{
  "num_hidden_layers": 12,
  "hidden_size": 96,
  "num_attention_heads": 2,
  "num_key_value_heads": 1,
  "head_dim": 64,
  "intermediate_size": 256,
  "vocab_size": 2048,
  "hidden_act": "swiglu",
  "norm": "layernorm",
  "norm_place": "pre",
  "norm_eps": 1e-05,
  "positions": "rope",
  "rope_theta": 3660.0,
  "rope_fraction": 1.0,
  "qk_norm": true,
  "attn_scale": 0.125,
  "bias": "none",
  "tie_word_embeddings": false,
  "parallel_block": false,
  "init": "normal",
  "init_std_qkv": 0.0617,
  "init_std_o": 0.0,
  "init_std_up": 0.0617,
  "init_std_down": 0.0,
  "optimizer": "soap_variant",
  "learning_rate": 0.00601,
  "lr_mult_qkv": 0.4,
  "lr_mult_o": 0.949,
  "beta1": 0.95,
  "beta2": 0.99,
  "lr_head": 0.0134,
  "max_grad_norm": 0.5,
  "warmup_steps": 57,
  "schedule": "wsd",
  "decay_fraction": 0.831,
  "decay_shape": "linear",
  "final_lr_fraction": 0.1,
  "batch_tokens": 32768,
  "max_seq_len": 256,
  "doc_mask": true,
  "train_tokens": 103300000,
  "max_steps": 3153,
  "dataset": "wikipedia_en"
}
Each number is 500 + 40 x the weight over its row's rms, rounded and kept within 0 to 999. Layers, rows and columns count from 0. Numbers have three digits each. The size before them is the row's rms in percent of the matrix's.

# up: layer 7 MLP up, 256x96, rms 0.201, rows 22-67, columns 0-95
# down: layer 7 MLP down (transposed), 256x96, rms 0.181, rows 22-67, columns 0-95
# gate: layer 7 MLP gate, 256x96, rms 0.207, rows 23-68, columns 0-95
up22 097:473474452517502497516495478494408425467483468494546510481516513463450430509435487485470395497459584511537529600464496550476475483482494435591465482504465498525527533486549539527528517474432528502483475585528520550523493560490535504518500468487601582533508571524493505530530543504479529504
down22 098:454450471464496445491516528445602468510517464511519507552474535428507512518456502496491534478401495441536459543521500474530435488503623560508440507461452478523461526557492616486458526475491502498454487460518499519483466516486533492479548425534498502531536502542594494513562518507478487446
gate23 096:494494473462512478491542443482473497484492462525509421472466527525526441547547459574497506455425528513527526561500545465551469568545548454506467505552513497508551481588495518490514490496523502537395544516476485474441515455502580554469539483515584486468381485505461536502566495503528547454
up23 103:503432492460500571471513566437524510522530493457514485525485509529521527443485501489412511470509460478486468463487524526508482476446452508523452577454444459489515526506513532410554469524514574419454506543564527544536466470419541500526417494465579583501467522515533453543475491514455524439
down23 107:546562526485492530465532483557548501511479446390502483525579522463473526499553493554494480454542468444453538540500507487512470555521488482500559452408499558536510540538556555448515527483519519530466491510548533547504493458538496577530499482358548528446462458547486541503501505521521535483
gate24 094:482490519490509389476507535578499509417524412461519470523556501481494476528479531466532473479468533399471456470487496544455540472547535497508476446508529470456489428481490486529496520505560540479442490419430550477540495482413415554502573462503478541502474479447482483481471471557480484473
up24 096:505502465547467461537443549430513544501514532479483529438516534579548462534493495484593493459526492436526461518497591519443436457561531412518533474435518517503522420485582489519532456518439506460518500486471513436506499531450468516474519498518550536484454526566524425518430495517472494471
down24 094:466590546495535477473495465505504510523472591462482549517491520441520493530515417495569490537495549554550594459468517508477487546523515476540518483482464469587506509500493473416472486500404484505482483469562428514447522438510472408455485524556495557494478529530488492543456464510476427478
gate25 111:491489522532497560565478588519491429490523498525560516540543545469468457509501491481527578440562442449486494515509419508526481557519478449580574561514475540437500548441529471560525524455505555494517576506544413425493511498483472493556505470452494501507429515533528497533480468524536507480
up25 103:507559496494468461462469485485542485381488517516517433493460423455488470530519471527538435475480500523529463492526534552481459495474526506455427464492504497446482501391542477536483512552502522505495509476509544505543526447485545592436521521500569434523512530537462557558493529516471408581
down25 104:560407499481600488519453485511555509556484485506429475461470520486569566514471484553576466527422519520525533548471498471564514518471492479611556529468443511515517489526450491444456526510459479500501549540517564449493471498564458438513484494484500479497561557513514493521497519425554523516
gate26 101:426534495473568448517529513519507463507554567567458482478481429474491483521489518483477406503492487524476597531457564540456411522546475524522416469448475500483469577522442503561534443504500479466525530493456505520561532511534499538509544538585542520496527452539463472483497459506471570496
up26 106:529473504496536471574480489512469550431473511496422522469429510543441495491507550526514504496564499489461436491476441601530490431498436539572531454518490561511503510426512468563513488515467562474451499471544502565486506421502527510528559511514453460460407499502512526524484508443540567460
down26 101:518438502532475514575480587516449550477463537432537456512533452564423427517481533454527517545481479491523434515494502536491513474445587446489494532485511535506560459535505553477499473441565494500460519491469487443485484443453571551522451452562464532480497462508565513458529464514573488458
gate27 102:481568499479538505469469523470557564526465505501521576489520579449491486557543532530498562496458462486477523466545498527454510493449480539506446543453437465492522570513461533529463548522533439542492471505539439472443557517526480532444439554560594462502458578485536461508495480528478449573
up27 096:465464457572539554481491565528432501461501500497479573514469548448484457463446415475455455463522461494520492513497544501472451530520457433498556452437596523563556484503523431523535555546474477510521494522537566533436526520440473490519504531489555483506499418532509514493517499554556566511
down27 105:522530456484501503537410540411532524518428458530490581518461512422483514559493502454495466467443436485450486492495444481464506525442548553463476513547521453485519515521490537492480556532487556528468598487454517493476539522463493540487479518393562467514533544432506438447512449481491460487
gate28 103:484584544524481480463468470521491508513481544464441526472506525480507507422569605591442475494568462505485459565480556526535478611504510465501460541516507492553493524455486509454527442516503507536442472588515580498498453479569479498479498480515436533514502509486542503448501539425481525519
up28 102:444528476508518527502474435486531521453497535499418482444434485481481459477585523523464421453556488530421484507456489505569546539544501480487477506524500591540496505519583435424484482518518499467560553529514509507471410480536484444544533478470502459574498465531513567489521524461549531458
down28 103:563569449514532557492592539518463465540457461452459546453515424512545521506537485493541405472553494487535525450511493529516468469484455487519534504412445525531462449499508547495489396547485526540534517454458449534519524469409509497518500517574522431535495491446519557520519463513505505496
gate29 093:413556486452419519483490587526499467486491500522529495513517489502474442493541491496450475500460503527475559443493488557418494495497520568450465524527453481471511432528546565496486473397460520553517481546483500536496456514404523481488586464495558497467520489466456520538527432488582554524
up29 100:475467489550508534494486532547503487513481568542447525471560514506525593538519546471510520471478520550424550480487500510505460471544560468520480428466490489470500558524538442526526497500473531531535442455478440453486454472530541497549416502446473424596437578475477414521502498465494529563
down29 096:510553493506501489488522477552537431446500573550443549511449508553584446434505440486423441483503543535439479466525457473450529486565564458517536552499506566471447507481526458529491484467512488492514558570502462496465486477528540515522519461540485561536576510546506473480411528536480458549
gate30 104:525492502552549538507456509564486549467460491540510488496498510461485520583504549493448515468508542460520491577549519526475505521499620543473454516508474519462603504505452451502490450494547543537434567445482496510568562481478450450458446422491495489459567492500494523467598479506456480502
up30 103:557516455551476465459423502507589507508514456435530476495463519480534467482523497513489499462463508539461554499510526591504459471504533506593457464531500533524449509484568532538410493487433494416456545503490529496516461496485489472485439476446476552543564536605452543555553520512489508532
down30 101:419456505532525477542585557510497514471517480438466536531377485472552505456509491474465458501483474506478482533543543480482520427509505479576413481516418469531489485506478516525515470517430533506563497562424482528479447557531502554465468504466557472468550554506519468545481536515483516417
gate31 098:531540538506574502487458532565472461520517488511445491545505401456536459579539493529491465483480482524501489495553476532538522503494411468407449570590522447469483544460520548523498532484487492547498459514492528523517508489528482456585486469406424552522498514483499478482579548504502456554
up31 096:576554467560594522476507477497585405437561516493485475505502538505505467553541476544524513500459463547545544447458518561529550544471468530486504533532524523448489446513475519469496492443469554566541499474454494463420518504472509509546479441493578488443455496498497561535482516423489488551
down31 102:499475519502435540489495552470477533469512466434576495509488493515453481512515446471529514538511502509507464511412483499505506441447473500506476410554517521517478451407475560607545456466536511475539497435505540409458496508570496441510531498394444504434480444483490456489537526513492518535
gate32 098:468549483615466520510540514505471500511532573430565484503515488472477473489413542520465493516556563512499435543556500465503509464463497503538615501498487492523471444550477473534564456518528490509494497525476460516532506552544500546500520410514541583458453524497550463583507537449515500451
up32 097:443473466456431523557474427532492525461452464512449568441465592462564484505507555547430510517471478498436498516510520462500503554453517446508454519466546489439490510460516569442535479520466470424486545545544510578501546493512570454468508482546492517541535512526519575545528485459523486547
down32 102:530506465501520513462489440544458466510455498468439569478469543479513496542442524534439426466475513463452487492472435526416459527441487452472460501446531441458447426504548506451585507503529497498515477520570455564485464559506463422540489519478558519497459531531508529562565516463543458468
gate33 105:491489571528470481414522515481541509467534409463507384487511481556494518492540571498483587486551531506486479482479434476524444479514488473555515513447420484472552475536525516479475516515485509535520528490490519457482575509555466486509387467496537553557470547484520476539532525563527577474
up33 106:488528454524501502485493458536548467514428531473485532484491481386567484488439449529486445487519548511553576498529512449554618510469478547462523529499466466567466508502465481462474418468548433488501491523466435539477507524461511473534460563523475519504494416577494457542482485525472451477
down33 100:458417519497489498497500524511442497491492441568430535573413493513438473536420466523496513564533493485546524491574483537468505477490546543526522557489447438542486521528531511475490501528468497496489576460480492553540534500452519547479515552538544481523566537473427502439574534565556441476
gate34 096:486454416585455532532472586518515451493488514494520522477497519494526468473538497481461531498498431497480467498558460497504513431529434522495516553430529585525524524510590518461565516518511459511490499573504403487511537481533473548540441445577498503554473488468538539396493496483476498541
up34 099:470592532489451505512534492510516482455495542452483478510501581445506446515463468438458516445531455482439526559440499494476520591489522506519391472478461495483526436508458468457462457531563578437569469469584552506490553557479540516494487510481538500459425478506481485532512544480513527506
down34 101:455504516470442493486559511524501529454490574474480575472525475504470436467569448425515482453432472420494473549479444460437513455479516516492430489472577489525487515465547486515484486461495551506495513437533523549501520491522490455515487525574551539496503522407478538528579484569486441424
gate35 100:429542520384511501440540517488513501506500480469511487511467456449507473468500546488500527537459462537515538505558550538448491577475545458462505519490466407471521514451509526544464543537481434565507463444558500547490519492459531456427509511480506428587512552522580517443527466547464450504
up35 103:555515496507487466441549512501469485568493494464565474495463567493475455444479518484516456472520510567494513520408510527517463535550501443495577412454446414516480535542479538469569476512477482495507553553509439512472478463478524553467540469505542590420498490506500473534571482471590481493
down35 096:421523529487516544521448479598454499537467500435524480435454478518438539495443467461531514513465511452533538466555539504519498508480476497525453482493435483471589561463528549515591421550503486484521504434466532515499544495586471481516540468436552539537513516505556514502554453431534512509
gate36 098:477554386526413554467457516521523537515544511482534494503560487413508503496522474506530520526474458505544497526500437452500492481464461514466592549579441510486531538376519459464560548515512529433497476533504498482501488507567526459536472493445461500552487504477540497546503507475443429473
up36 095:506505464499545492529485455504570465493501576519502520527501500544466454418486550513500518434481537496517506418482532554501545489479557570497574509452502515482441494532465554424488495449493476464569566558432508534472499439552485566461460521550477575513480568486477553434511586507518497496
down36 098:566479492483445537539535542516496499453513528446469509445538493471444538528454546470472553498486542533511467539473548526454456448440500496460471543549478531519483512534407542449496542517491552470495510500510508513493489555517519469491439473510461499517372469486505494621570471488433404500
gate37 098:515492457513537450442485500525421541508434483462513478505506490534522542536521495548484522532452537555633401567575465530569474485547494534498500542545486548543472539517474530512521436520453483474457456489516513490518500434531443475555441501536521449523436506495435556540515508515494458552
up37 096:525528513508495442449538530476478536517473467599519471447534489543529470450450528544431558461508551470544561447491487487462548544552460534487494416552602514501482531513559482502495452463518489548481542558516514515466544534444590539423532529445490495535485469541510534502539532539503490560
down37 100:515552531468517511477506421440463494526521493488560424523592560492540557533510441488494444484577480405461517506552506528469461497470435467501429432475509506454473495501532508557550498476539598529503504512409475465546472517461426524465538561487495503504562497509473500477450474510500478466
gate38 103:419493524484542482483473609494550421496533483528465481479490410528467575524520514517522552396470560441466562460487488498487561489492462516468481462518572475554516433465574461458489506516475516479511558526512499513477542491478483479512519440478464479528537547469490541506512491402558459458
up38 100:509502503468514514473494486445520469501484426444554480455522507561530585545502549484530534571517429517506488448438471510453427459545502514540535418515501487570531573471490515479490539379492479508537520503547510468534516528514446495482512456551564457499515425488503472490509509605437484495
down38 105:523437513492503517522527476477511499550416495499453533468524491463597520559406566552514492527553422503529528486504535551506438449480498492530501504541530594516515565489436543532480432482454523515570445510443507493542567513507479539498459497495523476548533469518571536541477434539485561514
gate39 095:562539437495495557484565504541519528592495569458441442473499461552518482498485470507442449564496462521512505437550429480484575505466537513465450489518550508548539551528484471495476559434486471462510502554486535552553455467519527457429482465433565504508474467444457495446513436514482516505
up39 083:536503441526495490521538491533524528514428557479558526510534401548479572561478457582432468545561549536524449503485423454437538509504504551516457460477555501536486477493538445489565563508484422486488499487444475520552450502506484466458436490550547537482469456450537496475523460526491464487
down39 091:541462528472547519576488441533503442573512412480485491530485480564495513509487504589495542530512504505484503443583427554513530513435508531532536523434524528596490470506485455591421501529484459520522499492497530536533496512511408498490490485522440565534476512436505478515455511427496476542
gate40 105:580451511540444538471480503512543450503532516478460484436424482486503560549520491486497539524511378543555573557453515545464515460489520494543482540491487475457552464541460510544545497496488463541445471543520505523529455520512423492509558589486409466530556551517529509485558480555508496502
up40 102:506507584454495574499461515479494548522483539479549490580534495556488458408500513574461540549454562510456445454494531536457473467492430507466571478547538546498531523479571513431469498554478510481519493513487515549448505496487499485446550438531556512504489500433467558524567463510468564552
down40 104:482507454472558448522467558444531490520589515572454468504540492397511483494574469501536479563492462460492561576478554480487546523525518536493479533477491503507445548476498507550498499460532427515513423494456540489460482496555545394463512539536528443467527534492555466532527473487515437450
gate41 099:511493558504537525520534512507470506421562519536499407509466497466554470505483525414478465529424436519522552535566533464500508505480472568494443603524463540526500478511529591479482508462489569472516512472495544491519467499560517570505504498520511362510473520495409481533516492492485493512
up41 105:485537495418447461531503498517485535511552503496556504510516478558535474454570543548531489506515515531520515506524536519463501505491518469521473514447456443464517486505525526476500390471582561588540495511525537531555508433517490606511497443533462469497518584470426479567456474513591518462
down41 101:432498532499560508491506493492481480433488445448538551557441469493487459517516498524545574457430424574574436513507528534502475472459516465529546478522526475571501487551519428558537478524562514523462457461580507539549506504536508504482504483512430502561465504522589513496448507516473475584
gate42 101:482540496440590593388438469481509535486484519536498542487556508508483500541504509522526493402416464474525497487522476442500534466450461542501534482455487447571506510508459439495480498452615495454458503538504487538442486530503536509521536510544468524497460433522508505432491549453462518524
up42 110:423432518463512474499511472488507439556519542517520559463525524518387464457537458446491499462448522507524538468456496404451464446517534554515526447507563458539544552496515465481419505418525547555446513554500467451470493479503450525487527541513477504522530452544541448469484493510447513441
down42 098:531463502484408563510531582499427484550478504487448481540477501550446514527502510441480540564505520482542531550507535506533478500491533483478473551482458541487469548562582562466458533504472566535468486396523523483545447525516515594517500471569550494511510568534501499476459421444485482500
gate43 099:483532495474480460507532531530490508497465494487442560440457485588457530540475491451473486455488471514535549560469443507476473478499487511503486509453461569524573514544480468522502470485460517529421516549528467583428470523525471497486519494529489473468534456425554507507510628379428494503
up43 100:518570554484548467468515495429504467501439454522557506496480528496446525507446459491484469477522514538559545483473520556477460553444467537542476484516557512543635526548558486519463500488484481505484503499463508541565485491520492494492524560476541576460524493549537594542523443402449535535
down43 104:555438505592554551543581571510471560508490516489507543573511519464495489480486493489415545500482527438430524474487471549507502471496506470412496489413533579467473494468534464464502485479565495428529533419554453478479543514529519456483525540487501536543481457479515466512585523480524493523
gate44 095:531475460573535519486566448483423441524498496573499445533499533494539497470463513505471540477477388537417538490500501563483572506489491495449526515513530435482562521533499515444492496523535507539544533525494516511561500535519460486482516508454491505454583545511499390504522429451461503413
up44 091:477483491430491479482497521529489511523535507498539450582501535483516464478493527585570537541484513511445532451534487467494428434514495504529451534478527495422528509519533488564461406529522487459511480516473536497472472516469585503556573557504572445450540513572548525574574458461531518460
down44 096:486535527471499479504452509475516532596499490445484424529454517560509430428468541499494520489507505549481519534485457481522585493487459570461546512505530538512497416525546548513549559529531473462544516556524543562508394553496455475506447500554539448512473444533457524501473492556455560541
gate45 091:421462454464395470530446537555526522498494463462447474472567499519464438522481577485532507543474537510475519488512474490453469549451466511470559537453471485516410400543521511486591495466476519523543490540539539500526502511553495539528518466482477580573453452519429543518495520483494522496
up45 093:568490508461566592470496463483498442482433512483501567497445591531552572486569445472472526480510463521494502469532460444578486482515501464536482458484441488500494548493497497511449472559513495438528452527432502568534525502435504502463492443492425521420524474525508484521403485481481493470
down45 089:485550510513486454519510621471476523455483504465415505444595469470577461460454517560497508426519493418523453494474519528526528529471491491411557467521589456531527500529479478537513518491449481479557487475506498506494478527528505553487555533499550525460566489463428560454550491530487470509
gate46 105:484494582537448435537560519516459561537545543491506471467582540527506400484556487480602503472403529547455508469397544493484484524489511499600462445478451486507557502461492479519489502444558436501474523455506428471462517531487523479491511514446489517506484530532532520503536522508511516495
up46 100:535516524448484504482425507494425454476522514596507522512541561450491473560523584513509539501510512492528508462504490543514466476470516490526460431441483447492551540559509474381468448556503440512469408474527506525552498511570474508510509510516551470512462535413492591454515501471473526500
down46 096:528476556536555531465528467453545503523562483496538486536488533483580584482466542504568514408502485410520464480501514489456536476495525446539533481515451516444560533438520515465557493430502576490498438502529558461529585512462514456459552469564540494474575536523512490478498500482462511442
gate47 096:444538435513526501447457511531462526491563550480541460508529510528544494477494524476471534551454516500506544507515469492487481503558467484464512517499474471424528550462542565526587495556494583521564579477513467519499436510530498525456571485513447482407532568452443508506560503475414558554
up47 104:501479614528501535520476500547483494508509468512532464469440500478530487465515501510511527461558456480473413500486489506500459567507543476585428536529561523450527551524470491494499507539457411454455431547523502433491460407536531453511534504567516484482473457524528546451443458569528455457
down47 103:490528532528496511575515400485533509425498560434520471444470576491509499502523489509581494501537472447536438615533450562495570522500520486519446462544548510565466535499450448435477516482546497489476537552469523487542514459472479490494487545478452472483506446486511492420487449519577483506
gate48 107:511504493528486478481532558485480371538503465506502417490453470495507488478419500477527517434513490519498494537538497500519524485522519459518469464454480443515533461477601481576518536556507489563520546518459533507586511429583464541467574514507454517504563482538527427500503482448492584472
up48 105:527422517453522513544530554526529481509605433537499488528525446480515434486505504457492537433444512494514545543440513500450439529572447527405538537521517471472507478539473498519525458534507514432512545480492509526498425538491412569468529445526520536479500536516551464483432542495545553472
down48 108:497497542487522532515422537497571513507459494549517550531532489488444476423524496578538532502504490560498483489512506455427451497549473534456539530543464501534531433495518495466506491519495519532452452496539370501498506506511470547525491565372558500464479521479542538467556542503552428448
gate49 103:515590490494507476406493462533541462427497503494475530458523504458494464559519420544516527456515483469551482499555518534530575512535520495461526452451513483471480513543466509507448461606471509493509583515471564516500481453544489566470499421435520540456506494482442518450475573425484511545
up49 100:545541534490525452519446519480487614553443471515524502519455456493501541528533493505564510492516502506520487496508504520503500518450492479533453491513483407530528476496442489462515480453462593434467424467479522504515519484520537509596501498551410552504363504485549492522449553532455455498
down49 103:530442458592500517470495533529462512522468513531466564507527525532497479494505479582515522504472451471516420512503483510501621527546458526435541520508511480481476477529484457544433484593449518485602500516469520520503485507386474519520510509392485561514504530470518516510469494582479472501
gate50 096:511527518546407518488552500515448466560513494474561453502513526508446505457521588484478493478488446569517423495541508458494478536434521470449511544464436566576500518559480469447461432475470514524562534512546507479588476542481447453557467534501520486474531526490525492526527576431490452507
up50 095:621455515452541409546563457486452478486488465509470509438512505443553482545485517576549490526484498540503505514519503509523472460517471547575476518535542466494444478442512516514515536473470572542485527441518508532470447489549450510456598508490508481494522509582457517555518466483425464440
down50 099:417520566477506488427462504498541484489386512529467516486530485477551478590495461520476496528534477495451512524467456551516470419500486549568504476519554468485554462498587510524553506472480540516437500525488506572437509444464520518426514560475536441512535551541507426485482442519468534497
gate51 105:519477501587566441523534407539515526485512525523449468497455473505540497543489481450414434472499522500468488509450543487492548498469537476510504457510417450533516604479502548513526435495470502505458441548500479542558451497501564486512459520426515538483543459514480509494519532430393479458
up51 107:488516474438482446507580479481518524531462546423429520440512482499505466519516479466585519503495506499481551513485490496515421380496459512423524499492525586565452576479558485558477524487563466504544582502492532435483512525444494502510493476514466474494553494450482519409516542514518537501
down51 109:481530501458486421462558517551498479530497483564462515498494449567468394517494491534450468482531510571483491482515502513473504489511489504533584523435454536528520463520545585467485441535546530600403478537538467513547444466567534472535446503472521495499436509474480482464559571480513501510
gate52 100:452511509542493492472518548466538525448568494559526561515521515504400558502499448458508496529528495504496534522550463462529492530462504552470462514461445406506470498493540533513474471473518587411461577515518458446513505462557519536456444462554449505476409532536500474555494496476468559431
up52 101:546468497502436457516528503452570521494438496458470480540487518467441506493461474507471504486505522472446527437406459386526497530421487491546560466513462470544489472506495502463499473446481515549524435552539600595533502499454551465461493531432507478471553512549499473517523472430522529520
down52 099:507540467541527445469477490516548508476528506497447569537432495491478509487508502578501501547513514541544518496506547473564628452549495478442480507476520516498485485507416465457514513538508503555465523464490482480447578549481481417513442575563537511484460541461492537527451422527435566529
gate53 103:543529457482535518541549427503483453496537408474469513517497497513452489529513489482502517525424506553598501531502503537539482446535467489548530514462454472542503504540514515582417440456503538507507529507468453440541478488451501427523589565538482484489427579435564496486478568511493513507
up53 102:570498451470459542440499462512475513471569421442422467423484537510514547456550545509474456498500486558532484556506525543442579463519509544513485424515537486507536489468543552484560553541457491533542493509457489492592437499519448515494496501486459432515547499575524543479554492456497479461
down53 095:404477499474499473603498540524514474514412498473504459566468524517494478553439523493560597474515481466485572525509429499527484545501495444537479555483477510493526504502491481496558476488519507427565508492605511457480528531477547494508443523531486503493459553533461395539550540501477447474
gate54 103:461525450518431489513468515550515502443456478496544505526497512510502514539534542492586467511424543457519532507424548496504474443480412500523463570448465502479464536440452570442459516472518520504440456512552512583472556456513481501508523553461549502451458555542548513571492440498563489456
up54 101:522457475455499494498561493591527497567475546458476471501521470452512556492489526547515517522522423520430537507496487529430474493481570549457565537548570527559531491531441585583494468458524456554566534491435561488494418495546460523509487466488509502441464458503458516477513520489483439513
down54 105:465450408526481488499502518446452491488507495461509430468466464473470520516456450476532551482491553443506482544442501519522480495472434456541498573520434476509587509542461589556435516437480490554510467518493550459474503432487489478540423522463504523416502542515527531517571522488510434561
gate55 099:455531562551478477487506488520495507458550526467489485545497515521502468471614434591514536547569560483427474552471487431476485480532505493406491443494476497481393473479500539489478509575531460529451498469514527531552532480422470503479496513491494496455558485538554528482563519436512544532
up55 099:445568469487485454467533480487494511432546439557504478491458562427509494547512544536477419536486498456529443499544499490514497528476546544537461510532529534458500583512501460511497464554472502434535549542461516488490494553481423530462460490570474496508418447480522501505433440535481573593
down55 098:458533438477581493492522440517530484486516475479519488444480504533485539491451511455500533484496490555549603486544500424560480471513472484419375502588548467463574544450539510436469482469479481460456508501487499470498547481496469480543466489485466507461583509499473506550509443477502452427
gate56 100:406489500485376446451519482481528545465533473455479386497520473516491575462487452535511526525520524461535483528562542495469475545498483491490511434528545510530490493506510561512555495533527438435504418537545537538506492440504438549479515471472512506459526476572511529528485447468553560455
up56 100:421600496449433532494516546439565568483527481493461475521468571488589503516577458471545516481535461451478478483551453565475446495476518489451469498483536472471415482458444497532496562492518478502578468502514532467487545529464552501483490491448515506459522515429493546595499512529498501483
down56 101:460559462518530502532441527460482441441455445515431457425515566527487489554451499546517515518526527482510503508555448462632443515460514505481497490501509387518504511530476492466478403446469463511501564491526480503478536524474500513556554435456454555521432513443492509478527488515477501482
gate57 097:494488444533564517548553499473429516493504531503518450555469536493505505510444515594535525551508541479495429491490462490485462474573449475474529538513456457533485507389461519455495503436515545537422505550450535504539469412505470474460448534440486492437526546578550471529511504553535491526
up57 097:559515499436479497471461484514486508530552522511402516650501497496509549490491534496442459507501464410506502541548524557478457533565416518538454534518489514528563522491433526530579516479471538519501452566564514473516560519490541540445501542528476492531476462546561499486502496507520537545
down57 098:516517474583488531503471558509456581466527500481460438528457515481506557490528410501550503514459578461539558464467434475481479492477503504513498473482490515537507472537517407538493595532441476436514479560508526445518477460521484494503525519430442497477573525507507512490608531538571545523
gate58 099:507552437491510559508509500546516533502473554493494449471463504539439515527494520499465455537559539482479544518526489445540484517417508507474413457514488499560498475538517473502542516560572490426474488500508536469492455529483512567414479454503477481517450576526616597510563493460515571484
up58 095:525501459446487518560537508556539461465469517517447446464454438501437481563512507491518481479531467515459519523525457485495521545434524458446452431454453440488472454532480494526462477503492546469438505426543542471489575535554541560457518489497504595455513510567509533591502529423509546521
down58 104:525522379471522500572503415510484496463497516528479476486501562453437523495445494506445512434404540471467471499491520554501578507500470498512454479497504484472460513526454470537432486462533582517512524551494520501484567517531555506516507450426440509570564547522518579515465536512497544455
gate59 121:467544494550451497456589508474454437514456522539469497501513580563491428552510530442505509449449486487471451458549537532402519534481479436433556521514496455421549493475458506479479484511571521523512479508437463494481488501531482512529535528543470467477490513429509404508540463496471575463
up59 113:485530493457543512459506507439464560494463502533512481575496486612553494542502499507551479420493524493469439493544515475450426455435521556473494556464512507569522445472560543558537502480419531494465493496436480433432489501475476477522464524547472532506441405516461478463532476542525526491
down59 109:581504480515511470504539537480480551520436513573413446491503519462487497515516544462444514524508523553421473490483503537534543451453452413496558597525452538485482506478462490408429545494470468528558518531507501589514493495513519495578433503413548525480546516492513489472528526495522473514
gate60 097:506481508522458511467530428508454539547516515507492450514479498529518507508520502531494564478611423535616472545475592517495557493450453477543517534455541510518572428420524442541561479492470524480483525495486466553514541496475500521509512469562520493513514513445564590441519477461539488522
up60 097:463488511519517533467577486574494531487576524491536472586467477500499437521494443524496519527554528472505497454448445460469543507518494548542534463475555546475551410502515465513586496533432463532495533530518472511535457556544430478546484485500414482571494462491498545473558467504530432428
down60 100:551432524498528493506531396524478444498539479553483473468547420465492546485537532481552525486526501566529537535544485504437535499515477522549499441497515475536451496465519468527534494543448457502458515479462516491482487420489574501583562523637445476490501542514522571520495508516579488481
gate61 101:497530477549505496461528458574518528484523466513445493494489463526492565504641543558461484587494437482458460533500494531501582476484549456530463514474545553517386514469457498526498474449517526536521512523506461544432446481490523540491461474489495468556538471449510464521484474431556440505
up61 101:562498483570516538499483496439559496479477503494503531421483560458519471522492474449538526542503428471513491440478556414467556536507502490484556530487517462490481598563517449592480504552516450523435499514475522475515533505516527467496612410547477481500484495534457546489478527465457568517
down61 096:417506525475506522511478623494460470522537541431485468541492512439474465509510475525557479527463482486508536507486547497560461473508518533438482491420461464415536472464561538429466447552519488476568493465468532492512528488429482525527592463474519500570447470469539478518575463481488548485
gate62 097:553430532515504510564520459528477509435529566478458482458484447580483462520478475553498586496440463501487378440582454510522476527516491549470495470489506440514521437470470440453484512518479551474513497473473517543509522521491417514454520512508541447495469484540510526523457437580434502531
up62 092:512525510488526479482577480512451484488517463562525451530531475484512467606406452511479417523482509523508498558533460468469497572431528591492517537457551464476478455407488524505466502464519482441458496441479544560572523450532487509510519478512467446558449435450473510536512474544525527504
down62 095:416456481612527527440467516484471572492473458533485502475465507453433486471465483492440508467470489479549488446582470464479448523512497508477517528494480562483449531530595510493468471461473561612531488540513475545485535532525489503534485512511531462571481536522512551460527602539503526542
gate63 097:482551542487513436534453586442523514515515501517514437522483503435421514541500499475542454485480486476507528522543431583487493424486483474491585465521582573558467513539494509471433508494520472530451503477454498497492535535523485518538564570512477494513474545590449480531518458479461574433
up63 094:520522463529516529496485465559532537561426564445575542511455517515501509417433449428469501481440520488568548481479507605511494479533493532479457509551513445592527546508502450496521474569529483497499488472518504488470561511495455546457406566477494514551513479485539464500497463547477493436
down63 100:468510550515557519557452424493479505468572576507492533501487462445485486484521489422490492513451451508465453550509505505537537495562502486514505476483499483498489543454456535509489529585431473490518514472462484504468572550563439540424502525518511438543402461560482530564594506554479504449
gate64 101:475513546578498414495483570457520450465454479533450470470518492456541459500489511515415530501540403519506523606484464463502518487536518450527481503535523543520570495518450507424517563462514536503493412505540527457462492484463507498505473492549468492463487484430527436535560468448571547519
up64 100:564464546438505566550445490415511491553515487468483445535525539465560507464507459500465489556372494538574526460481524438434519420524500475515454529504465495457501524449521553479448500563488513459446555511449450495520525526484496477537499473517558495483502503497480573456512542519461449445
down64 099:467462480509465597551471397494517544516509527513490514481524488520427489522530574447475487476564574525498516464430457502542476576462495533500479484365538511447507485492494559473500443449517477487493541556457543511465509459536518506513513531454496480482517547386545532456503507478536480505
gate65 104:472507546478511481464464442516480524494535547495528505490534502558455499575542459528507624560565544529530501493492461506478483457466449494472524424501432515481474568429507420504528465478479431509473471463510471478463530541492477498527595500558461502502536523455613512490552561537481459492
up65 102:502508421496528589518586546477482497446480511469466506509516486444521413440492525475450459449514496464473501495534465470541458522532533539485494538621505522550500486535430578546538467503540531530549569525449498566552535499430452489509456470534494501505443432541461462503511534517460496508
down65 105:574475418521420510468520406496508472522523572542523494483481535529453516481487510493481514541520411515488546527538469524586483496483505492467507486462476535535456541422502511526458543531438479499575484528499580479490514466491517484491496454483522509552501582479543530515451419508629501533
gate66 088:478510477511494465432590458498518500479497479502499467532520511527507511426503461495423454418521481594557527537485484535541593484521472456527505501558492526465491504454480486421505550469537440483455590452535479493522477463495529485568457477459517531539550531542455514517594551517461527573
up66 099:553489451462465544549448498329492516468574527524479463461494453459536430517508467540501554509465484454471507495479549482499445496572493496543472561548459456497478536572445509545520536544443491532490498503465525491485531502502450610543507460511477480466486480492470495524489458520461522445
down66 099:581520442441518524439450614471437454429465548495486487530516454421523435543486472510545533472501584509442469490551535504560469494535466486449497501469557502543563490465484510453500448436509543501479544514483525531494502476548475486473539499437565439521459506451522537462458463490466507498
gate67 091:447450510437527495476549568515493539514580506476538492483490440531512536575489502484476499523517445538540480475523427557441490451516520552492479405497443507548434536518587566552490511416464496480468482514502519520507494456549504476521496516495488526525585456561437509458433482517428553503
up67 090:511512535363477537523466485485507609482516497457516487484452518482504553563495515558505520497506535556483503480534536520546614462486479466463478510448518478555490505514546500479478464460501581508451520470502548514468571481561529476463489487458484548443464475546504525437484454476475430408
down67 094:453476429424503481526517517460519523597465588503547500538469513460474531540519565485519509524600523512442498549514490486524487549580539558459476543466488482529499494510493552500540563473506462427457501513475580441480540596456522473453473550496498504542565536492477469490552457543489522496
gate68 087:524473568538436591413533557516541493490466461503486463548456479445474482571459519496478515485492463540443511556462464503511529445536452457397498562509540502548534481473477479524456465506453488494543544553509509445393477453532541568498470456519482514440500559515497489492521481523538457451